Part of a small language model's weights.
Architecture: RMSNorm before each block, rotary positions, embeddings untied during training, normalized queries and keys, local attention windows, paired heads, gated attention, a smear gate, capped logits.
Each number is 500 + 40 x the weight over its row's rms, rounded and kept within 0 to 999. Layers, rows and columns count from 0. Numbers have three digits each. The size before them is the row's rms in percent of the matrix's.

# layer 3 attention query, 192x192, rms 0.167, rows 0-63, columns 64-127
075:511479455537457525463540477464473477515553524467460532429506465444567403503503510522555549516526436495467486494494466431503444571500515499511525548451549561478593516549463559486484509459488444
088:395479458483532410534457493471454448484520522532492482475537490577512444522549527433491501450474522501532531522569475453500472471513510476467542532495490527456546503471507551549455515458447459
098:485571485552421479436478590512517513487480455501518474548501526429565546501528476540410507528525437511483467537492440463587529427499502498433482515519561430525449475502491478517515493552519501
089:520515517545524490444518483477538519477506561510463461546519496502499423553543475540467506603484471549460480517501517474511457474531551540496518496430502532482626457508426497451501526526514572
108:498612566490432447525487582491541497485497521491555451515488477419488554541466540490473514499538445491552563564477429462502571554505527499521493540575516360521473517474564410505503515550521458
093:541530466519490465387502555507550507615523438502488447590460499471548518555508497424517529479419468509530497577483518470483486489553570414488536553520504449456583530501487472492464492474515517
116:530404435504597550479522497456472525561485486474466534530513454562520472478465507569517522517483540459510516478466500508512492474455469563532532454432447571531551514544507446522525463475466481
086:501454615504466506530505442450485520567524508473504532496533554576439521481484567492469543527536486472568529493446525574517513475504456508585464453478501509505446481501498452577577470510471486
087:524482492515503438537513486440492552412504523461496525454473548450439527530554479486454515579501547523568551539492506598511544578505481507492467490476479447527506501508523509469586509486532466
101:495581554464446480524460509455515479505474478485552464490534479488454523490392538528431502464569520505567522499506484511528556483514440455544472546541561426555414493451552453496477476583527476
091:465486468533461521567554486551547465525564515483531485530509456496554552567480503576538537467543508489492448450469476466520445536461618441441442585446528605510499473422501563504467541511534504
108:407518462493542527454505491578527512507525459527443465491476499482486510514575469487525502491453454511475515479436496488519477427477573533465487475451433581434528518526444489465504503515480519
088:454540509503474450527449511432461519563433503503504525479529508486506452518531516555487516418593488470487474443577492477554533491500465519596496534607508504480480533552481485526467438592549486
096:511511441535568547539510501523480515537558500495484502508479519466529491526533454518566501409500474492440442514514483489519487459539571477468481437484477610519498461519457490529505551494520509
106:474549424517505508515526447486457501531507480469544450566481513516522535507543454550500453422483519509430466453495478438515591491529496482421495471426546632551476431556486554487457497446586530
111:456483459417590525480519526571500521527467558483476484441479529505466487552548514478409615545511499560551609531545494508442472463428435504555507548527464520469482483503532474440523486470513446
100:464536503513535528509551491562548472449463446466513457443546497431486509407476538530472513474527541488437524480467483526490514463374524508444543436468507529533514501570465453484555521493511491
114:423501556567467531484513482525462516490500481452449513480548478524524499484456561470470512479516485437480529415488518530567541526533485546488534457535485570452499503501498542465509568480560550
100:505473509487465505459494486492549453509539471588501437508520492539561538495460413541530471525471588450537535568458474547497536506457393567451494517456471462525458583463591476500479516505506555
101:446499541547537507501463542484513472486444520512554480500474465453491458445499488493489511510593468521500587506539502350463542461508542443444434528505459589510509467472603438523466457590486453
102:510488456531473491442427557486487501482521460502515469473544516515444498427478459521468463494509490485581556544496494471480530535488492537437531514556484501541505524515567481533527428475522478
095:484441468479459504519493516501482476616470513499546497511492541479518517493513515397496539525494515520516558438589515466491579493505572473460486536500493489491499606531452479463486437443477531
099:534499484515459463492482436580525505453584467520457501511538532522504538449495487462517524526441577470464552471429501572502507529531537525481518542497500510496505530431434460496559524521457524
106:524522433533488549443473455533585498516569496451501464504438537477480451489493384498519529469468426495477524484535492503543553520436557552537471517472535532491499525491584488510510479543502522
101:424479484447450595486497491519474510495520484501499535476435509519497504530510557447430514557547439478450449492491463549476553471519505574530396566540483466511526530491499541493523507493485553
093:536506480495533521538474481503527543451456508561518524506449527513513534564571489464467527422433615583471446478479541449496497519532441439526482435509523415490537457449474564411518483485459505
107:523469488549419539564551494453486489514469475434507534522497504513537500533496543575511533489521428531568535515536531562483502557547514503481503545518475461500525531441515526465515532521531596
103:470491511437478491518551436492504478510507577428514531517430489445533485550456496531487465490485506458507526554496548497496519428545479507517394496457541434563505515570448507520527553483508464
110:545528495457558495556466538431530428441466476508510527522458479506547455460545497488497515499532471430473498487539495533551479487448493574539512493464494579423451423449482500523450567481510561
103:507538469559498492577456505516528513481510419453502472542492514524528487514478496539541502469530493556481474511475531496483493555429509412414478488498507474534510518533509518438486496432557504
095:498503530505508482607503436550460561492524512458495530554513564442500472440492516456532561476506565488448488530530527506427458546525553516455472450553508566482490455554444496585570513531491484
099:517521479513491478436507540496480431513466507444522525539472589457516497569502537467527544490564527508529509562543551513495538521514506488539515560565507464440515455579570504555491463459539462
088:532581460455483490509486475505512537488479461470520515492459482512459557419490560518453425552534525522512537560471562511434484519490557438502470458544527398548517514468501526433460574478471536
109:555497452497470488480539513480496525507508513539494398456510559557463546515434545504413545483458456499487530510531448464552434476447525421580548440551556479512481510480581476461505428496516585
107:528555549450521430466578604475553501522496432501478473511515497577547465470512548511448472527474480485466527517546446496526444539462536467516430461581535503514502570521521500436472556513498497
103:486452524508499472469473540471550507565523496482543507543509508587513558496559482549572492481524487449521490509572426488568437435612506523451597452511505509543503549457480557608517543535489558
101:536597556472475485527523539517516488452516458562526441474478485512524547518399581529491522522518535509447478512461488473525501533507512434585428526540515462525474522549575487465537545580502552
100:455506536418445562487511511507520526487469529484481399471487503503480490584466558477466599526469490540496522506589399500528395480484540494523535483562518460548487541533562518562537515511517549
107:481493516470468523565512524463478523457489490431554466449513482560504422504469503479461524526483502523442475531518519505520531463450438341594526505584595530512468485545565521505529466507570522
103:439436429514477500499523486469505532487493503448492525563438523459509486502563396539585504497546505504478473552523508505525471445518534541436488522509493477498514480480398506535495515499481514
114:572529524491515460568513446517500533518481447569535523532556451487543558550419506486478488453550526483493451470504456489521500522485505459506471480497510469508518497550557521481543532570444492
083:467514567454465482509500477527513450485486528531468437531503504500518497579479505527505512510488599520471453551609470487492387515554595533479480508503532505552405472554543520458539497522515502
083:433500435476442575440424475483438511519532511472499464496444496487516438496497504508527530528516463550435597534531526535464441461507482460507464563556508503524487440491450566452495504467563522
089:481488487515574456511524507448542531525499474481463496489501551468510564503604450470529496428543498503513486406458566554520479503484487517433498512506471548526488457468394498496490542446503512
095:547532528532498544477497413461498449471572533519527564498484462490509535489461472559526493514477504467591569417535432494529496557450417517495469477471444500477536473518547433575469523522403465
100:505481506522527536472511526495517533560373490587475556477523474544554548497487511500503423435477526473508455567490450426489494458528461456567583437442492510501481597494599470541483515568460541
124:506490493467488407529553484511543561469526456521499537477483471520511486456488554529506496521507542494524434497476515472449543601463530528525553484464511413452477509524570524541514499472462465
092:459490480425492537438453475468518498470591532496468430443481522508527543558517501526533504569573517461550485452541501516503527549461501546530428569482468438474551447484468482500466422447485486
105:450558507430434569474439501455480524463480477492507486512484446495496575457471521494491528555543451531540494469550463480501467570489479568546491484459442461526570489414525565521534540544447515
097:538484522552555478422477493461493490559437448490493496490484574509512469497509461511466508506543501486506496572503547562478533565524532567535458517471503505476469542502499475522416466431451514
108:448475486451455538542543532542492515516500454507490514505447508512532536549539560552524483487480542492494452524535532486488464494497475410469533539514533494523598447541546507498516496414481458
108:488468532422504471493532484538485578484520471465438444569546486505536551472513491440528469527536530518525511482549504523502486506515576485523468503456459507521572510509495507416524491465538544
096:437478481519482586485521505499542481493541512461542506511467496529481502457499495464573506547521510553581451402466535469519521542557564510501514522541466462502552469441499447571525447537518519
108:509480565522524459548546537502534511486558457511483560426521469542491556530532471525476503464530510552458551494522532587473497498497492514475468556495464521512512494502385503484492526497607498
097:463528507578465318433476566553493456526511519462555463460439506480499417464500512499571479543527550487422526553469488426522489569579538516486496484462509540472414514509535485509492497567468499
098:515471470533497398462550489420466509532500507498499467459495460541507543516515422583536517457500586498499494482453473563534491541494407535492522545459473438514470524500541477480563537504544454
095:497538477423485458476530512449536538489509491493472436454463474452541520498521477436541454568448514514532474529492583531533550541508497501525591481557497515502462564551462494458479561515495475
098:478515549547482528500515468498542524479561531544498473555479488528489468495540544478425502494455504448460470573401519526474501526599513490545519462475476461532502572543474578496491536556402490
097:500541438492475464481499515539500442507469536528472418523504521503521454509583480474459473568588407495468588551517433548486529585491533502526499496469555456532515524507501501393562514472537466
102:569482519476520545442552497472495536502477449539477403444503509476481496530496480506478553509497430536474481527567480551475569439468474518517530573547595522461529456542489449442505475453489529
100:545512477475525486524474529545471482533511455512504487504531514454511487473493633545509460433538492520508452472461430437512449508512487504570591497515496481453439497516535513505559560467507479
097:537483469433503458502487544518380479469506522477464537472496454461470530509436482409435552483527497503509431533567548470500539473456536529496523443591492498504418544507505552530502562496531464
099:544434437556530470553502463491468569480527502519521516526510410526460525533582493494495540536485440567471482423486530534521529530546517434474587557526439439500430437570495519444497482446544485
095:494436503429546499507451548518482485477469522518475446480500477513526451557505498443524477478485488514507570520518556468464476525508557484526542492491552473512508501484458532493501498483554514
# layer 3 attention key, 192x192, rms 0.163, rows 0-63, columns 64-127
082:524510513496466533517469486466539577446521549559527479559420462517553469521506451468520428462520538517497518505533433460542515525481501509446496446475446525545433496433552480510509544532480487
090:443519469421406464475505462494489545468529543520506558461555527503465497456503497468546449472474504549502504442449518515432517480445516472458514583574516484473547478519430444446528377481493452
093:488460606534550474566550540542549514542437591532484479512452501476493554521477460499569542572463517486470526527503443494546497539577448554528493563482514471499445515518528520521537545512532502
076:506485539458460517515554488438486448472520559541486540442544541555453499468524427501514518470487534521568562543449526542485531549458514466528556455440480483521564510517493426487498468546497454
098:450494536500513483544542501499574522458461508513471463512484473461455544540485513534512516637498465567439504489500498505544508452547465491566497476456440519544395461551512551576502519515541494
092:454498528483495516493468464493568475452530506566508531472526453520449554433507481522529499522447457492479475476501509450488523527516465516545512456419463571480476453536519467566498427563504514
100:535550454551520493465469512469485486495459480446484457508533475469494466472465523459523501395502474591514498481514560511409483493478538490493438519479549558467506528491504481412528503452498522
092:500581431533549510472589497520540537512400477450557514567543399498493510506470545497560435452523468481456505511478501539494509525475477542524557560472469512521545549566486492525526508470548472
084:471518512548512510601498482412522455530522507516465450558464531464551495499480553528499443563524482508475440459511574428494571504518541463518436488483448488477470493524519563527480491483478536
087:453491457493562487587524462539513546440442479584479476506473417441461548426514499496521542572497446448488443499468503515477505522512519497450542462460436452458478408526523487514515470486542519
089:566460546534436521525386456575425491471478495524489545480533524432524553475496482497498498471455582461485534542473452476479486449521519479478473528541501473469504522475536545464512385490524513
082:574444527549529476482406477419488504534487512472451509534548511533557518544534424453456538450492531516581552538500566452560453538477466537470453536508528525535525567504504521434559546504484446
067:470480435465476476469576462536472532472479519500540502501537458438437493445532545546490441497501463487496479500509464540418476506493537468501512513514511546517442435580500494511442516578541518
089:539485484460484473457413444475468508480535522428475560500513532483518518565535486490463513422539546459508561547453541501543507534517449523536484506545467549564476544473451533498496521531507420
099:531490536508429489482386514482397558417568450513466457470585587402515482551496501514495513495472517473513483539448478467488457502454533500481494537495514527552525534419553584511488498514522504
106:485467493414541486485533494556520524508473499436495548490496497517450536482620489484472523440541478530548478524460559637480538566510453565512571552459421478508467474530425471490573537523560463
103:494500527519538585533483549524424488508475454494522492499514447525552503421513565514491542481569535574603535490499526494489508527435519509520564533439457553494528475529531517483511510539517537
114:517464464544515472510468469510480577407447506485455495499531446484471495468513535548431476521509504493493432474520427528508505424543543510605535511503517570506461540508505554540508521556525585
084:524531533529501521495479519541426517443465535552454434494561584549481505482465523442538515452469554469503541394503521536461504500464460556444555525526552465482567501460486535485518520504440488
097:490535611448545437480507548474526529450480535455456502525454522432489519524537427494490540557494519522474513524513507509448382551496483490603507532551479477430508487522534515452458584558535427
109:509501503465455537540541567455531441485564540449493538522490523522471461607511461497530474511526473475498488477504525510483479515479497543559481471446528463491512513508456502454506570523518489
095:496460495567487435455537555512542536631497525491476511481558505481502438494450484509528503571522512499481546512483545530436525491465503536475513553547482464430524507527495500497538533448478574
097:510483502496535549596524492437492494512446451553502513466512540520514567483561469496485554423409446544510518521506525502499469426479529535454501533452514500473552553478423502461495580466493483
105:507481533492513505460431523498560489524570544546492474451512559538503441623485582501509556541533463501503535486503455444506589483464412453568466463544498493482434545542500503463493527500507467
102:501536459545494528437500433481533511516462535534431452501512530528545488545498517553510472459496492481470472526545456512468540478534523519485422459444559614495482502582492492484535528504447490
095:490501519519470523500520499496472564556539496547499498471487568469533486517515479508495578472466524458567492551507482469500516552482558556444429480550425544512501512458539504515476546511526528
093:523492547507453500525517487465479465478536470475522470477509437481465494538472497483461478540471469560466482498524476514556495514510463503423467556526570458567509557442487458508467437492519592
101:468455532528447475444461543546540477531533530604418467492515503484535498435534512458413487528456491450477607580416423541511551582458448476469531451511463512402436515504505462485504467488527516
107:551549530519548475474485581466507486565505559501467524472476543522506449540550464452486505490551460528470474500506522477569488432453488467432464571499533450546553512468476493518501604472552507
102:517475533474570508540541553535446494572465526497499479427509446552501497482447544517543503499512460479493499452481470469589458476439503477416530519506475539506496482535470564521510460570518517
092:492525452464485522493545503513527501484466481509560533499513472477441513425502544494539540468527471517510494545442449537537476528521459437580535516544479475473471482545478570536533528442524411
113:461479441543556494487463435644479469521437535503474525482508457482483515438508509434449484442478551424533435580458473533494527551510573492471537481475462490457413473527500484448570463485511461
100:410502534499497549515547523545417561472551528449496523532417553461428506520494464416570546473512485468501448529493561507513499511510496528440562536479464488505563523441455474524535493513462457
087:507500545497462482523508471483513450486423467499510519489542437524511503457533519573575541545485445506535514457497429506484489478511587530514521445418467400485472534507429542475443506512432498
100:487541497503496508550509435462498459496479471515495479516493421491505504450498478471522528536478479461511450400471462534490537448405525453541503499490488500482549482516473489449539448510445478
086:462471446518501543460496535531559434552425486529546413469474467457478449498494468507434472568505482487472512524486513503455499530512484438537475505512527489526519503512508468493495480484544491
083:472468556514457473557525425478573422570472511441494529415606408530500495475508510513500491509495533478479497466475520512491528430464425461462486529460507531449516577495473441464442490477423498
082:496529500473504500503507501453495493551461523533519526452437520497530528523461464460515511548466527483476516434461510561444533531485470457492487527493562508417481466519595483417500510498507544
094:469467483462494475545408517524535469494421535478579504501422490495515461513468460539427467534499534533493474525504387453490489472549502473507529436497541563547450464518506479464479508532549551
102:472484450458455544469422497472448585456588535525492481448513510514459440519507529513513485443475486506579466540525574509507507425508492506560505383555527508522484534459493496493509525506556516
092:520460528558496526532611479520482475544472467474538475485508478490457499457429593500557498559466519542484437541425521489518497500475483417498496498473485463459525558511475472528501502508495560
094:542507427421489513451527527489472597442486483594495450589495536498539544497521501450511532484488497542487456569472528547548526505497538461577505560523495472441473516485505545474436491536531452
091:520490482469485479455492513457516561456524498555443506508466535433436503564555392493445489464500455531500378501547473518487497461519503512523543480551580515533466487462510543566541490505565481
082:529480534486456530524502558491447512490529520572539517460538569523552463542494536531584538382491466434549540555564548440481490465528478520511498498460482436574497491470530508457494532538500446
099:494512553572543482513523470524548434522460437495502460553489496485523522477457497465475502489525472481431514461474494461524556521476505541454530435386497544489529548549532467481532492500509536
102:498492487530451470514489460525482490509529487426563524584555461521538516483508601534561444550525525562604542536423447517528469500582497447509447422469462497501494492507468506532465519521438592
105:464496479551470527519548480594439523476441490457557442520467517511538493472500611478493477515490448560516424497488538527495483516488519461504557512442449451484539498531457427499488492515483494
132:529487465452440456476473520543508557431451562518472459550452545446501503497586378495448475378447512499516454546494568513494454477537486449457531497449514490492443450486489544479478513528553467
101:519498538508517485513463463446466444576542527534502486504504496487519487587505547563530581506515509413465506488524513471518511465525512445453493508437577445484491487537484446480507545355488570
117:483507440498488467530504439536543558453425532586510482548556508442465528522598539549521453472440520545490404528451555512501496485509518503454556520519529501454445442455467508482419530497421552
100:519567501552465438486539562477418490482472436494556469513456512506482508511416537529462518472516481520493553529488482511515514524533509495526512533425430424525512540487456485467426480523494556
110:453546635479487459482511454502510443506478532557490471488488538462475434568445489522486478492480503527460519509488443499506487535443533576455517566493535520466515415524537583538558510469520438
106:421443567515460558430490536563501538504480477516452466512465535499487545555540511513517568557536453489446538548483542528508479498553486508470553574466526501494461457466417572489504512483481493
111:540479503462498546483591519441531422525330510514489471456488505549443417510500468469486457499459457523509485514480476448515522480420472506471515540532491531484546477460475450458513540484488528
107:467450473485539554474510474528532511498569498473452496512530478510459525469497505495468546560468473510497480451556521634518467527457553513495524537557450489458503499550491465525537476475540441
117:465524466530500551496459525529468539518493510554520452573503498474575470535503530503554550544506486499546524564487511449570501520439567426494391546592511505516474479450446521497457515505469520
112:461552531533474474452510528453386516461513509500504554466477556505501496396440584506458474538503496398485456520487460465535433487521442473453436525464509508532521418460527512547529491492510502
109:444556369504489413503497569469522486508571456529551581451454548470474513430542572511488452497536462550538459498494453471501501524467453414509444561563484581446483441481511481512514539504498473
110:502532463499566476462538502537476497468559516577527548520537511498537553570543570576524488469484530411513581528513505515436487499517507542579443419478560541544526486520526475478468493452473509
102:507428401478516555581496565471464486529503516481475514479422518449461512484507396509485480486526519485491517463431512485540477520501516452514465417461442441503450504511504461440463498490497490
103:476428509523535526497568528490496473529518494505437444487484511496497491573516552439448466594481462616494548495542460525467558496509499545512512512522451459563502545483519545477561514556583532
104:485445483538447524522553505452484468478475484494453414488473502450512465457409550516565497565483564481460465490473494520535545561469507474471466523462450491525525542511538478457518452479558550
104:429550535456511498500468499518465535531512525511564529517502539466508516522444563480504458571547536526557570528498451543451458455481426411498363538472489505554487462449452502534498463541583485
107:510498496469448526507567492445454520492489484490493432532450520510437481488502522512520482531519543491491495466450496510538451479525473558476438515471451547486488543545480504522485507517510526
# layer 3 attention value, 192x192, rms 0.205, rows 0-42, columns 64-127
101:507512507445563439508484501501516554455491487484462526517531514593460418488525563549488493487511401438532542500437395520513445445558470501564616445445485499481610516483446433458486462527459495
107:494521445469485533474402509454476437482498460558520518562503539525529538453543583495430450487483582481468493551510541501436549505535486459477495482504573480437502501490518447585510494481515496
100:492550555616560539540514468483497418468468486460507564476567511484533438479525448488503523528550492449471510454502516531486496540561495508483525489513570420507460519514555471524491428470433425
106:514486508579450461502519546469562476540489450496446455494478523501516618538514512524553527533505513523504496532552447483442491464527494493429506538514514469471518470434485517539547438534474530
104:527435494491490434482453459512560526416506480460489489461481485550514475514486505506514494460497463495576385527521533544558589490485536506456519509492478437588496509522545478497454527579526492
102:583496498536497445476527480513519557510478454495428535559498539500497467480458451540504509494511460492507489441498427501518519554485466485400479496466481551453558458493467514502527525430529541
101:535444453558535507520571555472524550495534475539442523451494542422560458409491487522531539519433428469421528462444545458506497498595530566535502540457513491511477448468440539482515510501483503
102:509515569497524543430515455477518514559625512477544529487481544552529585505550508460474507498495510487547523550439512549504509423522443545530540631509495436480489507493501542486536486603459490
109:496502444541548448511522543436523491435560529583498502543572517542549476461526505411621497505518492520542475503559457525526488503555533515504421510532429486497498507461491508445551453461466540
105:486517462514548509478507552514553495499393398524507554578520481435473528558455466468544422502499517460555472482432487531489539486505533482466467542451586522504574435479580540548498552510488509
105:458533493577567483505513527507465472454500483540496467490516502460500497507520518549473526501451461486510539514466484439506562485487482456475496557400497539510494575503539437483494513517423472
107:539435484544480544542453495526581476488555494514412492485548539535491465504482527462511418439522489528501491495470431428411495426470512536463516540482506512501523460466537535549473518416490539
106:506477510482444526468498520508525469433489456433511572472478519424466544570481515523525547547529432414514546435560473495530521544453478494515522563557486532494495497460534477527555513499510575
103:472499537553505486515519523452485489526427496509477530568508482475530429473456500512524435452536445509500491507448480481493470487430506481538535552491488475514497519488517520469465457508442530
108:467541513467500540563458504529475430492511495466532443507472483502518509464511455464632549539507443521495580483474477491549436515490455546555463574486566468538472496514486460502476507523459524
103:542491452463540478498474505503484516513497505498470489475487544513501538569499578482506529445553422497519464428484444477537512530609468540511456465474514544457448481487408532501506512468467487
107:536537485517540485505533452502441448468541449502418459537433504499496568570495489488529464543525500504510389464455508467594447575449442489570529476446448519512514491508531530510497526483504489
107:492417500521528484607496532523558492514463521448514448519499534493479562490503548420546473540478460496527517474440526475513496475495538493569438482530560445453535497438467526487485425440518498
101:537493504459516483489552545580463593528508462492492473484432504505558515487492444516501502533487542502562565519513469496497513433545513421449520469404545484546457518467510479506447488504493476
108:446444541518480509463493505438558516453550557564527444533492553538448526506465497481438457510511494515531507478578506531526452468512518463453508592483528502459525480545509491515485430604481462
105:496517528537424485543455527485511519515485518496470580483535546501490521528469477517486558568489516397530514465495515487513529532559487439520490398511447501482454501452506494520502500479419501
106:536529580419528548513486485476483588464501458481540552528498502457439495499518519547447409533518543447473427463491556486493489556499427497509483539486496486559514481519505464509532486510458509
103:488456519509524533411558498518416552557503476482609466530488556538435566541498512515491455495488538480502481515534567479475493419480508489561551449499461529482483442487499510518500474483428556
107:540537428475478528506571525519567459479518564478517495553480498492537540555451544502511523457429518514476538434488514507570478432474539464513516532480424492524491507568489492461516525482544502
102:453412462507516548525521544523503548502465508432541551453449468481442486549513555486555505447488504529541493455454503521473445585525568497564450460486425524445451500469514540444496513505503513
103:483431474479564467544429531523453493543467540508482483465537483452482541479515412566513480516468527514463513510477576557543490533497535485504438553586505489512502520531502559495532456540485500
102:590535441535532505519536493483544470515529512556488418583528433529445431531528507480519521431517509448542505435493486440492508491581455479440480546483480483512508487502482553581550479547568454
109:518499463506503489481457459458468565471478453528509434450410518499533494531484520462458503422479490515495527500495581450565548532572542453496495485436546513443480506519527515541521366554506530
114:538492490485450442464513558536496493533507410474430491517508497503505415515559528573487505579470538440534517464466489503487525524473527476408451515547443555542420469509440480491491508517537505
094:518428510476533472530442455574487594469500526488542407477513486467428397534513536532498549539524470509534437506538518507472488483500565565503480512507515448502513472530475460503460491519480561
109:507478503532535462538459520463508535497475503536562523593510468487521557402392429476518472482468491538491552487487491543492562488540512477427526563489502561506503533512574514474459575491484499
106:506442426499543511489490454527463567491501479533470427494508503519486461540526486500449482542499580569580437499534535405479462473598502541487513482518518505473432547453561546506539543484514538
101:541514506478481518509514506499575502450539524496502511503521461591500589458503529532464496499530471455556565486501462467417472505569514591484543499473501454458489520544428423527575490516425498
088:526488509549486419544515528498446480459537493498533504489558501487502493501601430533503490520464523540505479509483516547520502532429483484469548533491471467456517486559566472578450462490513522
088:556466447520514517507537529526479509497457416473544513454519441498420459508541444515486551472470471478528501544485500476529467579503533514468502512434468502524546524507527450513520479471577496
091:565484436473513494536536494453461501500536444416477516511458479517512484467470500512537435547536495503477577504513452463531512546479484481468571497551504498542543527424454417504515580418483490
088:508469527555450482465499478454514508557528548494451445489524502477467557500417573487447496487478495525502515519500584520549552510525487511564544458453587514477497501501559452449526554500556489
093:528502514497477490505460519478468476524557500571430542513533413544533465480454543575397466481509534479491492537531506455510365557530504465537471521527540514468495500515569501523506382490509509
083:493540514475432534486479527566474446501513493507552555416499452494571549611514547508495537503492535497437541542588471423504526465592499520559479479537530451556510498522444498527452500508431451
088:529461519460443474483511570504498494484553537526546426446525469469535541554459465468487438507411515541484488560547536458444550484462496461558462501453475459542489482482496496517571540532465456
088:503484539525547531551515463472461499500522578489514532525445522489537491457471472421547485436523550535533532445515548525480434459583490465533537475583531435514472525487515532582501473537479475
096:577489504514476522518498475459476529482426503528502536431490499544537529466499577509559584561501523505524596553516511497485516633400517497522436606521528503463494446472490549469510472525519453
088:504496467508528377520531498509511535466411531562488537596438541453500464472582556462522533476520506511564441554503612589503471457494546464471535515444460545455512474437446450532508478462499521
# layer 3 attention output (transposed), 192x192, rms 0.189, rows 0-42, columns 64-127
104:496508487506464504474486459484467629514429548554446492545515455485541559465502501437465488520536487502462483477541535444507422465538435499493516515491491542541518484473454555496482528568506613
105:511479527488592467532521458507432506430478527517500466503493538509523403431448527498525541532514507517493490470536522515559450463493534572523466588510472455523511434515521502505512531484466489
095:506518470566446495469440535519464556558444457559496541574512557572486536505518499468510537519490518477487558436494536465467478488479455445480552480539509515442445483524510503509556466508497485
107:504515566499559522457514478493476449499487454435482458540537506489512451492523497559516452531517444498521500543470470534478445510523488418507503510538426519503553540476513507515498428450551486
103:535482557506470492479529458485457501474467525543471485474472486524558516474578468542527538476531613541495499534543530423453525524527441538504540485500485530455464457462544571470438513485570459
100:496471505494532518459483482505481518501454474454497526509471495472483490440567571559551485540510492537441500496503489480464417506568601499437560472520545553517574492546527517560502513515618467
100:520472454461513443460508533539430541599466467497521482529541496456403493447518515542486480487556476469500493489453446465531515448528533491491465473551583498497514494492535498514430457477543540
098:503498577455460490517532552448525510511474557443467452429488579470497513500479469563472463477472512557524474480453464478535480488559451539394473378474457511508481528473544536440478481483467511
109:473502464467507525529487503480508536446419535493498460546515502545542552512482477570476421478460495485500495489452477467521488587556508451427516446554587522533502605561533512497510497505506513
106:458489484420521503493477481465509538548466530507532496476469416515501555421519432507550486490521524502432510529490447448537491511432555527542545526585479549524455500565526422454482504518466512
102:450516517476501555500565492490543502475521537439565502500552509519468534555467486491574516535563456485488558446430499436528504421489540559453451532508534531497510506422483457492532478481457483
106:510516502468479550532431421510577499488465491512443523461556539435538530506557473451541544521461476531531532546514461504527488519523569462559489510517506561511539505446483520579492513441490497
100:494445424523406538521497495476430437484485495501432508561488503539477510473506511556563439536556536413454459471462460552508481503559452565503502473491444540498504494539479438430423521547430480
108:467471545552571540407380500537495438552544475474477509464503378503557498521480485522461526537494530518461461463439447489495478541501516516568542495545538495459463474536521460493552544485515503
107:594522557474463472503522458497554449567506522500472522544501586547511489488536526443537514509499432481474531443467428499441518412549430506473478448501449541493480463564476534519453526496483591
103:502468504481519578514493457574443542628551475502533537460526472452500483529532521560486575468478548444551484533517461519409478442523517450467450483507500498529524504483521534496458472526566425
105:550496575510575474581470596486517531417537498493537456544494457533503496492482506516533479418568511525462448465462511517478532465549477488497499487445509494565539543431461524492533459507599456
105:492533445462502496542425531542441509435519472459511589480474507417498460541518478534601538473480532468586536518489485520546437445496525504447474531477478495458506522518568462528478530456503543
104:471511495545484492458541466481438524551485552452516546526567517525491523500485449518434474530537450543477439544539530537375537489515382560498491494612477530453539466439542473510513455409524528
101:467528481494442478562434534466500491565559539514488428499492512457581537490487467433579539507491551441490480568503500472515454451533507565504448418440502477532479567500488466513489435472499478
101:436556468504518489452486565498515429502541439524531519429560475522459393523452441477501477464519495485488515515562519512451466475469495488417505520537501542540494502525457568491510537534475525
108:497469540533458552471462506549516427455484518525442491421516556447480543513525463446538504509601542508426430487504478468475468489440489410570470480483513467496517498526493494496509510469487441
106:540495517503496475470506546509477539487497510413513495510557517474486473482446491520460515536512575513473506527500479547467580485430434502522538546551520529463604539453468548488495481527476486
100:475538494488490502554480469478533472469503499491510474527420533516486550522424498460476533464551517498522477591473525481394552573564498477455400457494532471457508517466514505507514553513548533
104:524510477565444511502478508511517567489571513536524532503494534449532408575509449519529482509442558559477499492561435463490560538535539509551489559468511437437494514439494533487506502470469517
102:461510519553479468515584509504481476458484492573613497426614470511514463539454552411473500472447485492503492521545465593522589497460457468489506508488558526552442525503479430521505571518501468
101:539450491531602516570504512489492469530574463517551523470503503480532511454501453497562489469568433568465415459446410477412514542508448523527520499481463519565455429486522498556458565500532524
103:511559485515579520478461565510458535465470553519486485540506515492521529502531495477525503495489505510568453452513500512452470479589478485511461522519540510491506423460426422481578456440584482
104:605519434553525519520517550497571527481466516541412512471575447510548499491531412576541522542472461515467480507523473517561427505496454462430464462472503544488503541488460455499442502499523468
097:528492521499539505572489483531480553497537541518456538515442523436543597478507553489451483489499484488529519518491543573508481414498507451463513537421489544474503525436491560403493540470460482
105:458470528494499525528560485560560526563577425544520502496547524538524493511483510436532469528479514474530535530481427536498508526509505483509563462496512479450463492542544447464484428509492545
104:527507512467495480482447484516540489475479539536468477446488517563500513469470511491523504544450513498533516513547540500402496458551486442469478557491519453523452591448484540521498451507509474
104:518475501485504537448510485516454498567558478575498535486496432477469549505511480507483432522460457497453463481514501495516495433484445544479505553464521516584528400458466493470496464469468483
089:467553560508432512483518505572542473459469512409525450559468578466496526551517458478512551558516525517475548469576463486438487473513532496481484591501544507499453492476451490495514525543523501
095:489522513535500463503509501545463550517487537509504472488496502493503489569529550524526581511478521506421439524381497530528448462507475416481493542483518462488496441506499529491412531512536508
085:462507538527514484489516521489522473481448503488495487478532550476524507451507508483513501513475525535529521500562528468495606483483552525502453473489544498490508448448515477507481498501449509
086:504561515497511509543518516523456548587502441556494533499545453515463432569508500517545525496522489545454453489468479434449500421547522530485550504509529489494502541507467504588504501484440494
099:506470511482508525457508543467496534513513556517467477549523460549558494572546527513496485505503527522505524509510447538480488536483425568568518411538439428562437496511516509478512499460482477
085:592485505529517546503481487430538482409491517563529521589510493484503466480512541437434580476494471572437557466542502472472470488509423583432482472479503494527465502506455524557574498541514548
090:473557446558572548537477463515505553572448391496451486495469508520489489480549571482491508500533469518455487495514488530441526476552500483414538570496502553447506532489540556511470545509521499
086:514518502473531555500538496465494372517498514500487487519569472518531466475489450554505510516496511409498534490489467498461515503479522525446462493537469480400408451482533500473629552481534486
099:525516467511457453516461557463521458545443459583516497486499512489570493547494498513503455502469493547470515459524506552535514423499514432431535427485482475552544565535487525512461470485511511
096:550528564529416536498459469442529508453552483504493457497509486516517466494446509494481498531475574491495583457466546480495483477448458473529459466542556568512541422511528463449465443498484532